python train.py --n_layer=16 --attn_scale=0.177 --parallel_block=false --init_std_qkv=0.0336 --optimizer="adam_atan2" --lr_head=0.00722 --seq_len=384 --train_tokens=159000000
Each number is 128 + 24 x the weight over its row's rms, rounded and kept within 0 to 255. Layers, rows and columns count from 0. Numbers have three digits each. The size before them is the row's rms in percent of the matrix's.

# layer 3 MLP gate, 512x192, rms 0.104, rows 451-455, columns 0-191
102:112106159158098128097147162103106137101127116139115103121125158129174127171146105092146152116093141150144137125104149118091122123104120155123102088164124109129119137100154139121124098166137172115138164112126103075173137109096146150140093100158108128145169112157171136152144144155110117116094154142153138148137150178146179121143139109115116131100157135106128137104135092145139133136167106173110118150104110137119154080118203102118095133098152124118127139129140100180157118117145152123118138148143132152148098143140112138151129117120144176149109118163112150100140105108060156159
105:158136129109137145127121129085139139155112112097162105136123118130123144123152110107138166119123126151094131126151126115090141113112097118152114114101163120096118106154123132184106115116099135129073078137160113099094168113094127180142158147100158155136127135118088147152163124123080129099093141106106126151135153125113138169129176150129134129186121109105147103133148133149137171130121143119120149110145110083102153135156114149092112150067146117166171143057126142084173107145137104092112136146162154103167137138165114092107120142117128119142126136136133149102125115147085156135
097:109116100134138148073162134082132136100116133163134096129109115112137110112089122135127114140101129148071158126114109146128147132110170129121123146105105102154148157115153150117126113082099147100127149140147128128113137084189158153138129124129121145125146163123101073121090170112132106107123117160135151145131131094144146136153111149132131115129109130143140202162125141145099126111124090084131130116092092069133095141104167153113129094149149141141119115110113079127116161063095100170148146140089174109121134132139105144112133105115125161089119132148095077129126089119140146130
099:131114119143159166069134149084137142161079145089140131119151111138104113093153141139098073167117153137176143151113125151112168105139085125138101091130130108107116116118168139166128086135112129104147128108171143138117085098090130167117130139117139161132144114142124171163120128127163123144126131105167149142121094173129149111118143097081121105135132146122158127112142144108152153169091099119134138111107097120135165131146120132116141115102146122092141115155129156153168132147108143167148128152140148167115124108095084112118187117100115088137132117116118134136172072129145105090
101:137149158100111129135114143136096166127106139149135156139087102077111110138107159116120175119142153188139154184116141102123110105119114152115115103139167104161113090118129100123163147147088104092109124103168143098147120121144127152124126139157153156152120130103093086091104124089130138135152143089157118115117151130156114066128145080113154105138111101106144096084132079151144149140105142148111122104102145078084161072146127114091095127127117128115128131153126139144146135128129140153105115164132153134117154128129126139118188115129139119131134088152140134177129120177162127131
# layer 3 MLP up, 512x192, rms 0.102, rows 451-455, columns 0-191
098:113144145152136149106131105120128137146133093124108122163139095148141138158119163153157159144129153158103159163100107114119122118085125148126056105163192118122105134154097123102098104136144173101123129130138115122137115163136113109140123082124128112134164153125152096125083114150140124128154135146103143130115151116130109111096116089126132118114115106145136142142185100132133148143121133113099140134092121113128154123111153129096155118119127151082086112114180140147172141132131143129116100150177087133110121149101173135134083135099050121142141176097172137089151116173157111145
106:120115147162134139115145135105148123132099093138141115133159133118145137116140094141129121114095077117103130127119167147079135144143109116133158141171101120093142119129136099142094130089136164156081154126121116169137116173122090118157128069082139105133158125164112113148149149120124106156124111147107109160180137126093120167100140177134081124139172121096102099158139190169142133135150095119142123123133106122086119108146146148145163125140132160147178139101150153151090140154133117094130117175159168081132109119122078133147104092108120146140120119113142121103137090132110142119
099:108143088148137156121124123102154144136093116126153141132157151146149172152174132111128150131143132122119127116138144098092132130132135136135122148089124131160110135133100152137137132159130112113091113096150158151136136144143143143084123143128136102148159164170121113131134083163136167092154108100091137063092122135161092162160139128103167106085114135099104141151114106156128101155172155116150150127129087182145146128127118049141167157112158119128154125184118107112108135108131097080081140126103140145095095121150124153108117108091126146141086122118132124109132108150150162161
100:136153079135153149121117103159147100120208114151140155157129100128156124136118116132138138145142111115104124140113129110160073142153127123132118121127134170121128181103109099108164151107111117166110154152077164112101150110147121113145149126132114170147154168140151124155138176103110127165108082102128101091128165111143159165162086133154147105130137142118095096136162162147131084117129139143117152160123150132110112112077141123137133148137136130164141156118117119126097107106143113099115159117087134074136149149146117172158137146149153121079133181146130094131120149153126128162
104:132139168151135147138154091144115105100144169101073125115147114150150092124105115114135183155113145111109082123127134132151149131129149142137112139135095146165140141142145116124157090157097121160102196110129122103150134125139120144161085160111161135147135104137142070103150106173138126150156161157146084104101113082136162130146124135161128119085166139128130106165065104144108110126157082116136140138095157122128125154134122102145119080141133143085150115116086129135109129124088142132103119099105109094115136118146169114101143090143118155158109142103128127073098107132132134137
# layer 3 MLP down (transposed), 512x192, rms 0.096, rows 451-455, columns 0-191
099:124120154134117145135161086110109124126100120117157136090136113198160123138183138108098105124103081113134156162131147152115120109133121113127140103215127098105151139129099177121129154092102106142104148125088113131119098095132102091087091157104123143167110116134162142133126153120152097165125170093135152148114140094150140202122139104127177127142164105127113107134123119138115136140120131101103160132118117153148128125116109106121190151171111100151112112128118110105108125125143106151123075128141140139113105147131116082128132154124115144142186110138148149138124098145114103135
105:120137104111151129117105137138113118130142133125133147120128118114149156134145131118151143104113159131137126171124168160118165123154161101115116164133124127108141153115106153130103115109136106131139132112092120070123103126108138109164086159098138114111106119120135140129135135176166096116123079160166164115076078167140091112174106172140150119100161126164168143148095103130188164111090134118137109155121165133134153146095137099126101103193152151119107121132117105183110138176134131154123129123127113128134109158138143130065149135120096091142111184111106118163137100116145135145
098:108162142109120112123144148116166145160192121149149141116126181130120157144134145100061125132129124129097165140139137158130099161106121126090123137139079146129123066125142147109124138106148114134123147099146153143098098129162081152096141089097132107120114106109135121100146157201119101124117160139133170165150101143116141112137157142123103112141127100143131120142183126101145104152113122106128075173147111111115118139127123202145085110113103137125130128138126140171158087114118112157134075147095128115134154141100143157127132118151080142163132118118139142166135123149114125112
101:149152112166151131095105145164104171084116119113164122131103110100135148131141133132105092138156089152124116093139093102081150095133149142129113136139136157106100127114116139124150097128143126082121114105140142134149144174118099157115109120108136135128147119139155148099114100132115153171175132097159099163162125129180116126143185133156148141142118160160151083096127114149134104140120127157088137143080124106093138088176189095138136144091140131109138068129086148134154101091109107116142130129128113132125109103133161170117128150143089116126160120108127085112134096118113100109
102:160130136112172140133183168116105134127110108121132129119125156106133129140064114108145117156164075111142134116126149140141185085100120108118134138081140151162144131142142116176125133109082126131087120095107157144066097182132107155117105154118078120160148092145112156121117093137141104084089140171149125117133104113154130151154144116141162130135093102119125134112119194157157104145129115123137116110119120127129113145141145120129151131151170138137101135121158091157112122111105076146115093140106147110145115121105091099122130101106105103139127163135167163149085126120120147116